config.yaml
n_layer: 25
n_kv_head: 4
d_mlp: 512
norm_place: "pre"
attn_scale: 0.247
bias: "none"
tie_embeddings: false
extras: ["some layers without attention", "paired heads", "gated attention", "a smear gate"]
init_std_down: 0.00275
beta1: 0.9
grad_clip: 1.0
batch_tokens: [16384, 32768, 65536, 131072]
steps: 4717
dataset: "wikipedia_en"
Each number is 128 + 24 x the weight over its row's rms, rounded and kept within 0 to 255. Layers, rows and columns count from 0. Numbers have three digits each. The size before them is the row's rms in percent of the matrix's.

# layer 10 MLP down (transposed), 512x128, rms 0.0939, rows 184-290, columns 0-63
039:098140139131104087116132121140134165171082126101166114092142139154123074141101102142107128107090145129094140146168190095120109107115107133123106157108147123163155164100097126134162143126110151
117:094124126123131173109114130149100161146132136108070128129111140141149172113139079113078137088126134150065168117142115158088146107131128141162122106133175148126140105137122095155134147157164133
128:123121105091151156144102121112119128122134136118120120120118125107135148111175128151085148144130154209150184110161122134142148161097136126146118124146131107153127129130116107133140126129148119
024:113118148132145148135125148119126138148083119119128159154178098148133139142119158125104140179139147130172145156133154125100096110118129114153118131190144117134141142114153085118129154094136070
117:133119163138128154152122122155148120116130135177112063131110164121151138131114158190121142122133119128110139134140127168118127108144067163125133136108129119161131118151108101114103181106129070
116:136140129136160123119105145138134162125111140085105128138165124185112119098119131114124129124116109102110101153117115160154108135106152147095107135125144129128096114090091113126119129112180182
093:135171118110200143106147113117124176121130120149139114133171130192121124134076099115146096164116167112133128096146086153136170117098125108140130130113138109132112145125124098121129125095139141
107:129093177130136110114105131134121125139116187122106143151101156153126105148165164118112137095159097133137125124117108159153151144127111134111147128124130137152119102135107117164131083119156107
098:128118130143104082140126124144135097100109147150129137123099120117134093191117110145155151149142101141132103109152113134139147111134139141109112122164062125135128081161143151153111123096155140
121:108131106081147072123149142111094132167137113140134126146105123105110127173074113117157142098149141120153119181129129133127151151156119105111127122116107149163110144110139161150154123112091136
086:115155080127139158093130140147124157161150100111095204139104186175106144137155124134153133154094138103111144105148110120139131132115138162145133096105128143126092110109151133152140082149152107
103:146161170134132109128177166129127106137101123143091167100115115135117155112121135178115114140111145128119150113122135143160139159107097144153122167096126131105138124142140145145087161082122141
101:132084098126096151181135076139167171131119139157114129124100154096125132121138156139137152132132194127150091162151096109161118129129109137147106103155110112118143120112137067107133125135105136
114:140132147131136140108138143122150151141140142122155133177111178136108120131120124128093114121156109097107108144104122168101113116128080086123115155092153130131111095135141119153164137148112112
118:119130172091141152172087092146116112126100082129121095101113151128133128120113158143105143134141142121084107103144143128127138141123101126139162137130110088173151167129093142103120138136147123
108:143087122142154108102123106134156143140163103128124090164114128142113126133106137131127128107093126118153169161077101127122084163133069098131134085162164111142133127111155113156121180111142136
106:118076121099141132122125174137129172134118120177121174110075137073126155116144136097077084138164138112110145143098096107152113122136064111129130149121146133155123132095078125140190139159152146
046:124132127177117089142136140131175135145139139130114141113156112108139040108149096100162140216150129110088129125080091120158154131128105146109138105126148133130120145138138131110171127132109105
095:113174107122135189106116146148139120153091092135128132125145148125136104127153152136194162172138123102108121127128132120151111134124156146141078114134143128125135127112070132128133112139141113
099:085149120129121173154145116159105104127118101089184145148136155155114093121153142124163112157113167125134134087119159142149074116145091154144114110127139156120116122153161135119119089135160116
104:139187163132152125122094072108131125160135093125142106130078129119141090102119137126142193134128089108113103169106125148114114134116121171139101116105122132157163093115116111126143148124134112
035:169098111159159105101132138138134115105168144156152131116166134134129121144115132137135112123173123144120126086144126129126149127124145132056114127166104146124156148126107126192160155156090158
116:137119140147118158106103127117155123131127062177123119088128151131160120146126145169104096135132126118126135140109065163100119134092150106120146136151122120139109167124150119072167147153091155
112:140095114096098128141131090145183139143131136151135107102151113126150141112114120166125072131154149119205129089169166113122124125148108173105110126101136096144147140129142134113130142099085080
030:105117169136154100174057116157116070149121176129136132106151146143133111145128104143128112143143118130124110135127105148120125139092118137112193112101115120160111125113123125146108115106095122
110:138115101166122083135145105118142125101122097153126134107159138127120125120134135143147131103175090121187126157082078139127169131129141133160154128111153098072139096129113136136123144129144096
108:116108096157115126158134134139123116154140152138159148159093120132126095151122086162114124155135105152068139133127145134126181106114123150146112145125117112111142175081123124118110148140071120
096:121167156072118118103147155136085129152103131135088087125104115176137100150100131124109110120135102116134130137114089116119162146177164129171112149137144145131111156110126163146168133120179117
107:150110089116124135156090130078098128125119117140145119114121126161137151105132118115141165145144117114158138180113141098141080117064106077094150099132104132108122114126124146101086127145128162
102:129135154147135133137171167145127101165095130112145122126125166114167170089118129112087146102143093129082131111113122125147103141087123142126140136127113087144112134118089149193160099132135124
108:115134146095128139145131149080103110128099144179120136084119132153155121127109122191127138102107115153086182138157149193149081090079133141122107156111134123118149148104129141141122140141125148
100:118128140131122112086145125164146113127112096123127137198130150100127147168177143124156143146137108128125101100089121135093140141147148145115080099116139152117125125162140114132152116101182139
027:044137136113108132125192092115124121127131111111152131146114171149124123138152150144152069117111107132105131118132201165129111102135158131063079117117136119108157107108121156126104135164156142
036:115098099084094138137160125152114167100131088150081137147152113135121146148119164120129154141134124137120130130140118129186114146176124140131187087144161165078099123146146146101144094130139093
104:145104099177148166164141125102101154151163142125130110114128150156134126110173112134107110197156147131112114121147109141144147107087124103137153135136117107108099101092116110126146076115102119
108:111099122129144111132073099104098116124122155119155119187119101131118134155126150122132104133109133117116102114090121132100189185148122153143119114160140186131111118128113125116144122135155107
082:097116155145072151134139133138137120140163143168140130160124150089198145093111117126126109153096103150168081116099150111155149126152135125125089099116144097133123075113127118139099112157148128
032:117119119108122117183153164133134137116143139076109060113106078089126143133157180115119143140114133050130121116133145142130116114180110126117145139100134126096125105116142127123156151091128148
072:127106095103112200122137160109141102081153141068119082130152169108128164157126137095144129124155109136127151109149110112164157156098128135178169141115140146135085104154168123130126129113120120
115:116165119125141135119167144158122111120113150142155153137123142121094122145121126091151126139119138119109122109098184130162158113156151157130124135100090140093122143138140136110079117116143136
023:138137125149109128116132118136119133130112153128107166142111141129123121094133133102163155096120154069088176114112146127069127124125140193154067085122157155133133121123122125083121096119112124
117:122128138154142167168121158147149120172122145138132123128165110111201125158107156134155129198115142161121129119103127128142137122143144072100127127160095107088111154097079135143152154125092122
110:114174144161078098133144132130117115133092123115153145080142124113100091148141105155115153139155163108101143107136137116160132137136135133169148123114106126173135112122101131115119076156156147
124:142135139101108095131149127148126157170145122088113116163142120153077127096099116125131126144120146111136151166088132133108171079134115115107179092112111156130121084160121127155138111142150134
121:123120142121124169128084125123139145103132097109174112128154107153122093121120122165135172126136105148117132090125132180134109110127138152150163121121099102160108119120148101117130133171109145
118:136131119092133147139080093125112144132088150104152145101167119154113143107104096105127150151115123172130082132141157142125168141101180160147127134134154105138097094115144125153107128130096146
124:108117129126149136113117137138106151129131121096134134082130140109141168145116148130124123146108114119093100102139127179155143125125086160141147101129128120105123056156119102116129114123156118
118:111093121140124170170121133125148073106158130145146134149125095111117103130128117146129169097098087142169168101148097085144106131088135097158140093143120141146101113122132162158142147163090127
113:113091120108112124124176156105142112127100078133094125113170133136130132147109105124134118113132084118151179123135167096100106119122168123119111112155171089137087134096107099129138133146144101
109:078136120160079107072120178164114139135097138118109182148161139143122166128140149144167139127101088109126135083145137101123156094114116120146146122154151142132139107146140095081126108144136118
031:124159126122093145141113117121151140145116118110101130043123156124075108150150117157141108148124122138127130104147105116143127127153135118080131119096126110156139164135131141097144123125084128
094:112089117164101140103102119093149121158101091127102148105117138092037137152116155166126140146103128167092116106085140111121098151174151147116113113144149100147127136107106159166140091158092144
112:121139116133130118110125102123085140118145145159097137099136082136134129114149138130116124113139105149118135149111123123138127053178149137140143180147124115107160126133142156110160135157135117
112:128129134196141193142095123123135107127124088105139177095096103091153120126142127072096146140117147136131153139106092110111109140107131138149104135139129119139175160158172123139117125124071137
023:131146139102115102123122105088091134148113106117113134131125148142145120157148152241171138141125130068114118131086118148139109164100128137179160089113098113136130155148150134116137128116127158
112:130128102125084109108144141125113137134132135144123148135134142155091089204133101089164156136093126140125151104124100147111118152108092157121121137117171125134132117119123110124123142153156121
027:117075101166130085111107126098149153118144144162120121128126119096117168091129135170114084151133182136088172135132119157124141145115123123139081138100111127183126107135140087119136111148145145
031:127106129151146142134181148125119118171124127156115145091149102127135125134119126127125183129162129156109123132116119085130141170116122097112153091137135127168134133112129162085103148127129114
120:089172141141146140125137166138139159132141157108141101124206111137108099164096137124125125136148108098146090141142109112132089132115102134105136112096190136145110117162143081118155113138184102
025:143133105111119158168142105111149111147104143155114138142096113111113119160226159123091126144109163149150128112107136127116137151112129169143095149144116123064100144115123155125121140117119142
092:165148122141101134156112131113092123133150111123066150113140129162126133132183127131158127151087129118128163115125116124123106139152153134114103139141094111090168099137119126108127138107098139
104:105116150163118147146113124107158115130134095134152172118097151124161134112124110136123113157137110147078110149148139113127096106088163150133166115135132138117104113134121121156127130155147117
100:173143112115145124113179123149101127136116117139104162126129186102131145119156098152146132099130135140174131148158134131088117135141109146154130119132095107131117137101122108134112074139156156
019:111153155106117122108155110129148111153147100168107124124156142148146134110106124120146128127165153172120135098128123130118104125110192102101097144110155110163146078108129111161116149134140165
091:130112110120116110092153172100105134124132158132117139137112150111169113106146139160134119108146117150137121122099153151143124124143116130139128141142140107155130150074114123112105114132102107
113:127129104111076141111141158164130122143116115137111172136153121134101141121122142118117145133090081113116127145117126126144136129186120137109152141154098160105125113101122122124136140130175124
098:115132099124169147145112124123119143168079127109088145157108118164122116125095115132175138120122082086124120108145141074148172166118126131175138112136158131128137143136111095131112125166113150
029:078099142162117109124124103097120102133077117128122187156139160105168128140167130123128136102124117139123135130132104120146134151111123162160098135132131143135114180101128152149128099104094124
096:115108121117117179102128154169099103108117121156134107118137135119143114123153141110121120163132166205075124124124102178131141130162162146145091119145126122174121105172136130115169131140141148
118:111157122129147111137160123129108084160128134092142132126109159092129129099140150121097145153103130093140139134111129095098148123147116066140131179068148140106136092177131119133156129161126143
067:178151117138124095140138138153135093146049118114147127104135134143120106138122116142110125124122128080092129100114097174097111148159124125161125161097099128101105124134079117154150132099130098
104:115146165147130077102161117166116115116122147149151143124100135139150111118078132167130168102113121131141130075121162112111144136079129123142139140126094132152109097164103122093146129117168083
104:153103153121153131122152153112137120140163135124133124102150149096158148130123143102129125099123113101137106115148120120132118140125150148177105119086170170102172114143144143097099167139115128
027:119105123135110125122148152142156100149140077087129110128140205112110106140142102128145092135164132172115150089111138119111119131142158150136154162085135128127106142130137139154196159117119158
114:143092160155109148152119136134145131169138115115140140118141133091143184073104108157103159123135137117127142124113115153137116100124135095148120185123107129126143136115129150094133147105148157
026:060115150126134127159141141100112131121111107112153097114096123136153135085142077120166129126168138136141168152136060138093117116100110137111131132112165105154126159139153133130121127114120075
101:115132132116122133111154111138092136128139134154196130113122157124104114148127122115148098143114165125125125133119144131164117100105147138130132078164124111171103109106158123102136126154172092
129:102144115115124160130100119073121171144172107109141145101121145137175173180108115111119115111136123130121143121147113155164179104087105101137141143116094134123085135141152100129155105116136125
106:150125105126127115125120153111142117198129135116147145142124134159130095088103096121138093133130095148124139126106131148150085153102150147125135189131127110147161081135105118144137150131130116
095:114123132117171158146115129102111130164168157141136138099109116120148114117152127135114118139128102135158114141138155098086144138109096121154182100120174173136124145141153107087135121172133137
106:110080176101162175126131107088139131170135162093151096129092131131161089112119139134109166152125135151103135134080103140151130143143123125140126157124104098127095173139117142113110125149103124
111:130131116140112211108115138161114118152114102129107158144086158079125151139180130122131115086097095126123071128144146147138113138155127165141158162126130126117115138110125104154141086170114144
026:097135152145183148103132079158159152152135155106139168102129088194103171115125134131095126127139121137123154151125103117148077119121157131125125155169124123152156117128124145128130136119057125
103:111098164100135126136102131108103137122113149106156142133159130171189161118134149153109146120137156147097131115106153122125159165112154134108139168083104134107130138141105142170082123125119096
117:116119129129159115148126123146105102136126110121142177119146113098121142089181150128096134124120165154134101118105095150129160093098157165118158115166132126142091146123131097180094155121111146
107:097112121133111155125087146107110138124161164125128155175138111138126076106142139119174163112141104113116122145060155129104081134137157129127093134154089133148141137140112114135114114099094152
099:193138098116131193181096073121148154139131092154137104134137143135130127109134163115104116113161104106136168130115145152110121139144090147105119141143112124162122099141096151123140182128107105
091:145083109134101123117132135085170152065163136165158099110138121132125113160103068156091113145150140114105131156143121134123154137116116143127188155137148126104061116130117138153153170161121125
118:149116137146102136186159127088138095087140106129141108137102171097129115106136160084092116174136134105162111146131145135174114091135139148126108127119124111100157123150147136118151148138130127
103:085132144124123140102133161121109132150110124140126152157150173108128138169127140098162132140093127126104151145120108159109110121144152083125116179118143107098161120093118117128149126142148131
104:130092110140131136136155148132122128129153142140095162098130101091139112129116182070139126111117108132148111116196121137128145118103129107109143106138156136126130118087096142139126151143122097
110:156143141119149141167120090149118130149125164116109154144118145123114120102108108084148124138102125153149157158154110084126131127112152142143139110126086121129125164142130146075097148127142125
109:089091118093132165157106128136126144145140129095139147135127139131102117080145167143135192098133119095136106171126122106147072111124121139140117127119098157172125116103125107105121124162142151
107:136139148129077140123166129102132129085087161155128142101152144135115098158096152164117106114144123144141134106130167130071143100139133109152094130121101150116146083151155107146138126132161112
066:166151142150136111158158114112099138129126120093134126117098091134149125142131113119113124135154149076129099153115163132155172157155123149136132124150139076139080100147150121098098145138081157
076:137114157154128114124132097087119143130098140168153136135146102148102166096117099140139100130136088159165132091148141134187138114116155087149122135163105087130093133108115127135081113132121108
028:113135123146123124091211116131109165086102150185115122121120158131131104117138158133125107138061107169117105127094146154148124180161097118124103156139118157149124128109147140137135108083196097
103:113092099159156117148159135138102145136113135184102121112109139154070128141134129157125120115106153149126139145106148179098140092142110160125127101141141145153138135126094088169123167163119077
108:138141135108092137077116169138083151152130102157103099128135144143083098170128111137135148104119169111119121125126100132161126126104114134106153087130131126137173108102143096134155120112110124
119:169122171172163107117136150105121127137102139094127108140148114177128115124125110134126147110116147121165150110091106119082119086095158117110099135155108129098086095126130134128125152114122147
102:117136130109180110127149144143141110115137121134160126128177140084084131150125137102200098133119090160087166118128120136151107136134134092132128180141146144107165104118100159133126136123125125
103:110138128136118135145137173087115139121111182123100156175179118096103130139093163101149135153133140122150155138100127147162104070133130136110124109142089103121102098150153117139101133168130148
111:124101116124109132131162180142135156086173136131110083153161152137129183100080143125139146166118060090150106108123119142164123113161174110108109157106138092090133137111151115153146109130110136
027:089113133171149129122125116152166113095116188141140133143090150152151093153131080134130075132124148135179137116112140138112085114148154162126144132146141143127164107161109136121162137109120093
097:135133152125124111115113150144104150108123081122107135141093116140090145116163112089109153106130106133131132163092161104148125112131125132152119174116162162153110121149096122194122130136113129
114:067119158119065137121108109164090122117156114143148156086145130129139093092103175136107116133109099120185112120125148114116116053151131126131148090118115157136154081160127138124124138153124130
033:127155108121163121118115092093169127159125100111140175124120137147153131143151121184141155129113167114118109122129113112145124138110118151169149117127131128159109196178130130093129093116134127
# layer 10 MLP up, 512x128, rms 0.101, rows 185-291, columns 0-63
111:126125131128144120120094143107137137127168129129132152120111150149169137141089074103121109117141137110169054132137185101154127122140107099117107109125112126126124128142154086114071166141100145
117:121119186098145099101112131119122146116157127086169167101136115127138134114137123122163154097140132105139133108133153148121130111111115150149149113126109109133123138092117177101085171125119097
037:148084147139178088086141116109143145115165153095177166108120118144141115128126125117107108109155178159166119130110137135186156124105101124093137120168146105152119163106152111119112124126085137
113:110151141115131126130127120132132149138126122084156112122141123159150158137137135062070170126135156115119080154083141062130141063153126115106167156121135137111096138120166079162123160141116114
115:147118130117117098109143090090115135074130124153130115133117120127151136144153115108122120070138175139115094182161109138185134171138113153121124111117106104122106143141173098126130154076090113
103:122095101120163084078128156143155141139117119097129144109164103135135119126104104087127108121120119125126121157149137145108138096136128129134148130095104108118070140131118141154097110172143117
105:131121099102148097137092129116100124167102163105119115128158069117145154136102127185113119160122143171140159138135112133122169114174143151102131132112137118142086155079129122111067139121107166
106:104091066108104135093138142094147113136170110113137137116144116102114126166101091144121131128124155155120117174150160110112175126111096096144149128112139145133123117077120121123089136106121168
119:125108168140124127130144100108083150132134151092123118124158087145136122137133123132145149040145127111112158143141101106112147118126145131130143090123176118133130164132132135130074178134126131
087:187081135130124144146162097124144115118146147141139141102117067107140065115107147111059146113148147110131124166112192173113128168120104119148165135111103121136126161129133109045128127147144140
100:103103137104119098146144109122141135087124121130148124131123116137127141149137145109118173138150175147173115145111106109150126087113138108092148130189091125130125181117187150104112168121142065
101:121110116082142157117130136131120126145111149095138094110153072151122113108140089117124120098163139120145138099096114121192128144130175153154159187105157160089090124078169122137092125180132141
110:127127136116128110131151124119087107126135116129145160087124114125137132145120135110123127129143180118132128127160137104109127138113164153102126163164153089072125130072119121091126113115106171
118:147107091135130105110132080114129116116203156110141143130123065130133156143075125116123089120112137140119098107109077104165120122137115101146120107107144121133103119120111128101104161154155156
106:160119091119133128133110091134071142106124176162155162116114141147151124139151127133092141114156145130093140144107136105114123139170109147118096188146129125092147124127157111119088090123124153
108:109119134130111138140080084131100150103119158129150089089133132158117108177096121087104164093156127127148186145144155088108191094099136145156125090147148094126148176119144123107119141111128124
050:135106096137149127065126112082134139102146122056181169093129133144148141108098114111064124111160149174148095128078124137139151141127113099094148116149117095134082160104133110107106117149113117
086:144118071127112171144112137083126161143130155127154121101140130140164147114077134111111111092140134126146137138145124131146141125120073141123128101114112111150139155141153126089081093130123154
097:131139090125113101086121154143106115150133131137148141066173146118125114134097134096062084142128132184101104180109103103151138125095137123121155134132099075134122100107152138145114132101081095
103:115057116124106112113145145134145130125174121077121138127121122212110136121123128145180131121118121142194110087145129130175115172101117127109139153138113119093125165092116057141096107150139165
041:139094126100150122082136108114126148156153126103174135091139102185128083102111106099106124098182132162153114146136112127142143124122091124122141112127159129117099188107210129089133139131106143
113:121132141083137110144139092132100158145177131092118116128084119135115073156098098137085113097143153148125154127150120141137130119138123037142110164111154163130130122091122119144118128124134166
119:143117096113148107076131166126084126114138164105158115093122124138165158123117137132072103112130123140141107130139122124124135124130125077123148144091119126110135170120121147091103122183153111
037:145099133117131103065132130087123144127125134117232149078099079162160114119124075126101110091161138165177121127126128120158165136150109083135146127156130142136096133081135103103125140133101138
112:140109124146193124106105147093138120133190118119137124125145079131130151176075086118103107151127124116108114140163119138196137111106142125094119127121135135137096118109111116099133089159152139
115:135083152162114126145151118092133144088120132126126127082119104128125127104109139111118108115170131129157115119108116141116149119108134088129184176173152132116121138110121130126121126173129162
094:120115106102140097124108152128086130110142126125143180132093121144125108144123147078126180111151126100115117078120122134139123098157105083107165116112104159116101179123165129100144144101126125
109:114131117170142100145148116145141143078123162145128143101127119126135119169090142152137110112145129115121126132114130145100160107104135109135128206146134115113120148098159086129101153143145132
106:113113105117150130142136124133149201122115112107165125111116123164133130143127119117133101139116154126186148131152191139123135139096153141127125133128104135111134160109172120105124151122102092
106:183134090129119112107125097111129120140130137089140170089119154155124119132149126117133101115134154179091074142091130118175123130120099115090129141129146138104093138111156163111078122111129160
097:133130113107160109120144107122090126132138127072135126139161123168144110085084121133119169139124136124137166120127108093130147124141138107116124119157124138080116169111119096124141132172134107
031:118107131115185094110131111120102170107124116103181157107103100166139112124081125103081114109182176132133111140109111137150181137092103106116127148159127119112085162120155107127048147136112127
043:129132147109187133116146079111099151106127185081179186122132117166106135138106130113108138129146180164136130111095101112121200137136123130106187169135137120086065152106133100126101155139123131
099:081116088094129136147106137147090140142128133149184146106143129118145118159125111121125100061169141179149146107110109146114125149128110046094126101152130082165103124129117117116136102110122137
103:114127089144140091120075166137168147114118100128127133101117113134128139130100152146145190105138116125137148097137122135133158120107138102109130136154079114157100129112186078124118160138103129
082:118137080059165132117133147124118123126089110101127137085117130160104147225168125119141162104165140123095156138144120143105104105098110148137149140125131137156129188145125127137158132126150127
042:123102123119146109057194114109124129129111150099174125095107126145147134137135111114078117094158144151159098130110118109149145117124148113082130130156122151118094181116171056121116132126100129
087:142028132130166104108120144104142121088133121104138124125088130114139100138117135147083169129177137134150116118140109142117140141090127101141144110136085146117135132111196138108103131132142127
112:107117113092136128147120146120118156130135166093157128114100141132114128126126132103107161081118151130138144095166154101129141116146100117152144116193093164135126105113116098132109132136081114
033:146097114110133074102141129110143139126140130113188161089105113187133136128102121107098111116158146136154135138092104092118185127133108063100162166180132142118085140093136096135062160114099143
114:158086115131154134114115156126091167142151125137150133132127110117123171141160124148122103103157119133112127129100146165139128110084096151144158123134116150138113145086123139114134124100114133
102:103118132097154143076112063100118124084108160128133129137101102125176179149134106111122119108146156122151118123129152101129159148139064096098091153132126128089154133133146108123127129141127129
118:185126106103185126107152149121116141095130138112133154135109096139148079131126146149105183093152112133117130126146129135142144100165093129146147143130116119150132120126117098099101113118114107
116:173102107116101091127098077114136173099114102130130149125138130100133166135123118103140132102128182113163078117122110157121147141107095103127111106137171127084121138113139108144137111121083180
121:109123109129146143138132158067144144084085175129143167112080149163154134117126139139084091106126111187116153131059108097156132105114108084109121142136093131140135144134148141085091131118099131
115:126080162127116103111103101113156144122126111132141123126118161147122140140133121138157124134143146132214129150120134107154138116099164116108167076125098124151102154072142097146130153121128132
119:106124128110127109119141114121112134154136192120144149141097125132171106147155110094072102102145173102106136146146139082167156164149123086145109099151131155084135170131112122133134102177116112
111:105106137170141074145111120127102144140160160118149080121131100124115153103152074131116177097183133125178146145114144152152161143102095123130102128128128132132124128111164117079092103126123160
116:110120109120162122100136120102148130128123127121165138127132134205134136155143145120108131123147151137127104147139109152158133093126138136119206113155089119110097145128193154119109116155139127
036:135084135141160097121144125119112165113120182074209157080107101156125137130118117115113114100155182172142110131102127102148142103132126088102141146136141072132072168085136097155097158131137147
093:185131127172158111105171144104104152129148146139140100114132098171136101114122127133136132132135156111134127131153104123132130134141158088131123153116108138105134113109155102101123120099112154
109:133145158137126156118133146116128102122150134111130141119062136159125089102145134116100149139156150128171119133109137090155166115130103097076150161120124130113125127063106107119147118116146114
115:133067128109161134122116142143118137106097141118128167103082122134162100121090108149132134077119143163121124099097136100133158076109136061138150168129147105118142159111128103114130149097083115
032:166096144103144107095094155129144145106137108101163138120111101206134140122107101124117120095193125143147110130116136134166178143117101134113151139214152101136119180090172107111062165135105164
111:120112105129153119117142146130111192149119157145131111165069113132133152127102136120133100137139113129197094139093132144130126118126116131089122175102106113104095129103155099128121153147153152
031:168096095146124124043096113106110147109139152089228173102106126142126125131095120091108122118146119163133115127084128136131145133104114111100136136139137129109075139101146118123109138146083149
043:142112121103152106106134119115117143113129165115154156115088120161150124138110115119114128104157152165174092169134136099131187112129136113152158141144124140104088142106135096104121129126099149
121:121143137098137139120129164132170181109127117127133109135100153123131120159122131130123136090141198167127145140117160125199137135129158126138155123122127084130132106094133107114134102130120096
037:134117138120158088088119099095090134106132140113208132081105116190128119131116061136119129132139176142130137138099137120154151140117115114132149141137127078134136170122128150116061120121059134
089:140150145137143077074114125121123152140134113147170095095130142154139144157126098100158094102138134105114173150117116140121173143122112133094119122097178077152066161098102119132097123156147129
107:111102134132168116125126137145083133136138165112128100057127149123134101137110129119145133099144133121143123115104100125095156099133136105165102122143117130122135180118117102137102140138128099
095:111089150109144146134110112131147105107138166100162116123159115155139139172143178089149129108162126138120074137124147101159134106103107110095141120149088150157121125139140117123145164094138099
031:147095130132154101089104111096138169094137161115160143074078108173130139135081111090083141131160154134138142120116110114138163126124064053092168140172140117123132181085147107116099128133104119
097:119118145107155135130126087157144108099136103122134124147131069179107130177138084124150128142134138124116120150178084108135128118132139111115159126128092146107130127150168128135144170132119131
109:119119141134120095143102069130097132120131159106162104100145117105126139136152136140101133140129146129152165145160105110083146130133152112133149117148129140125104123084172125110100087128131116
093:099133123087137087096165129113151100090111142103181136083150141140108130128143127119134106113126146188133108172106110151116122078133154149149144120133089108143127132109136125142136152101117126
036:138117119106145107051134102112099164123142144107190134091107120137136106114114108110113135082196127156126154143125098111133170133129112101124161134156096113091098144099137116129090155133110115
092:115117117104103091112103097126174131128102138084146133113131135124128147157115131165124127060161126141165108152109121087143128131131117107123130113090156114099148178107110083130086127156132094
115:149106157123087120132128113094110134101130149121146173084081117122149138151141134153112107144125155150123166138103079100131125126114117144115130148164157165122130173080135136089110149087097109
077:151061134074137107124116133130153144122095129137181130121129120142159142126135129114122128072128149147151123099084126139132134139101124125116134102092140098081056129124162093121112121097094104
102:138127117153114144164125096092075113122146154070158151113135132157145160124137131080146139135116151154110127105122098145102140087158097091113106123137126107119128149127163127120099153104121139
104:124124112140124125090177108150116188111129098105137119101110143130122135144092113117127137117149139137120151122116111162117122115123093126079133167135131118129103141101149137162132093120141107
042:152103112108170086122126121077124151106140152085178139077106114174142136138057095123123109120179143142190136140164122120114171129139121088116125145115127133124116142067149130115112142148128130
118:145117152153102130135130141089151153131158124121123178143099132135124150133106077107099151064163127134159120134150156129164138117104096104113122108171150092142115107120146093170115144130129140
036:144103125113150117101124138118112145128104137125164145075127084188152156164109102105108119108201141164155126149125121106129176125135132081106121142162124118088111210092150104115115140123059147
095:150115143100169142104103133109124145117126119135121135131136110119139142169149124103130122097123128155182087117103144113105111164159131119111105162098107112108124168138142115144151136113068168
124:157089141133185114099153079115102115145126146100128132116122115168119116131138112143114189111154119142116116110132119072103144143152137142110163126131153096151094123110129127079111121174147179
105:109115148101136122134128103103138132144185137152148125144101111122168161129069094123111152101141122147164116138154129140134118149118132104129112079097152125128142140108154098161125145124098096
093:125122103092085107064112114143170118086115127118137127135154141175114091167115091120128124150130128159109137109141144157157159135162109107129108152136118083150106180125149123153097161109126160
106:104151094135128112133152113137158114120130151081135147121122142133139119122093130134108167107135108130125147139111118138089137120113120114101164149178128112084087131127130158150103135131128132
109:127075134140121082081134134124135120090151149110130141129155115134148105150152081127136152105163156167108080122137134081125147122128106115128133111135181123143116113115140114152140146155085134
039:155091112121148091112149120097125142098147108123182159092142132153186125099134109117106137117224132153133134130135124120182203136125122104121138134153129130080109145097150109118088184141113105
102:111133106088135109126150167106148159124157128138135121158121126131147116125136141113073105094134120139179150176153150134127144079091136105104147125172103132129121174098154153117143166087086133
117:101112128154142110127144121106136132148093147160152154108131118155145157114107070099115168105157154106161140122091119151111175094115121142129133142136117141101137129111108080099060125160134162
108:118128114089148084106124131119115134128110118126150128136102135189165130101101120115127086105133125126135146137116128111147194142135124094133148127109144127125132133146105132140065153140121151
100:112123135136120070089155153129169101118112128092124180109084150141137116134141124144116138123173124114112143115118121109149144121105130124133119120121129149129062157097122143143111122159155070
086:130137084090165132129120133121110133122149116110145117139121122131142172127158169120142099110173138112145134125100093100146124111117078089137110175128125103103149146114123128108059104108119145
119:094133140123142120099134134079135135109152114147156105127120135135109165163151137163133163085114155172168156140103156165117129132120110104088163134132121129135113123110145117106110135139045105
100:120083135101125128097136145132110165157178185118129167083119129123125139172096128131125101124136144111134152157103125094141133157103113144163141142136112103109142182116132117125108129141141095
101:111127119100147117126102133100108129110105127124144136118133151170161105162130094161144144120140160176174174106138094152131112148139157112141114143129093149075148163135155103104086115112119177
109:122070136097197127132158145129148160105126098142127127107114099145112130083151125122127141105157155143130125136104154132116144105129128128122130126116165129102133143142113140138147153121121087
114:107126136131111115138114100118166158123121135107155131139118102184118102165136123123120136121130126151151106180139115118082129144111099109096176139129093127097094129136164106104133121147144144
106:131112073126145118168121172120100160178159110126123125104142088134117118148155093120116125124132128120173129135126155143145105146128109148100144109145162118090132185126122129148105117142126152
071:143071151146154131125108104121144132132177112136134130117077079139127110116069135149155152126148114115199158138149132138127184104090123106117163096134112135135119132131114125106138147155093164
075:106129160127122096087127138109132099133117141132147164135143132120153136153130115150148113105116152144134075123167106142116123107124111125112113146090138117102072112075117145142134118133107169
035:144101124113175104108119105088126149123140177113167144072110132147140120158063088115098118113165146169140089145093110102147172122139105114108180151162119142116075154083132108082089145106092154
109:158123128139143109109129125121097130141154158088115150111137127113144159086109100137137152100157108155141121166108095161142153152144136132102170153104155096108106119104156137130139134089104173
114:137119109135163080148140096136166165135130112109142083084104117148126143096149139124118118081145141124144124153163184128127143134121139140097121128152107101073146125117154171081083147178138114
117:120099140143118098107158136115151183131131127109122193128095099105120151153126113158134108150149194169129103153150113103110179120141134128115172123122159119109088110141118105145109118140148110
105:114097139118112109139126135123155150087125158116137173118118132150122118179143130119125124125131128117186140153086118147121123138119131138149161109089072108121088120145130139091089146128131129
103:138128137096147111113110147123163165075161130111130171123112125160158154157161120116089117139109126128160109112136070133139138152164137141112138096170102141147119202109135149047101123119128154
109:146128134144143098110106096111118144160121166110131111133081120102139162123120078147089156156153133108115081161153157115158121143102123130114103104125157122129129141083120136108141142138112136
033:148096128121156084078132111089123115094144143091170157113113105152153136129119138118086143115162161141178118131112098121146138139124129118123151134151134146090094142069144094098090136134073147
103:127105154140144122109130105126130129120134169162157129100146133147130122109103085088122098067151155130109105184102176105122127121108098103148151096098129101142124118134129118092133144132091141
113:117141130105120100112146163123154141110122121167151109127114120159128135165129130124073161135135149131125136135110136141126145109134119117099165150155091130117088135124156173134117200090110103
035:130097128106158074085121129110112139139139129097163166097127120128143126131111102150089140109155156175151121154122122120154168133116128122114132162190126105135107176093174103119064125130114127
122:123096135117167107116108120087092149136132131149136133134109126128172122135092138101084143117150139124127124177127158140112138169117126100123114101105114131081129124119149091158118117154084103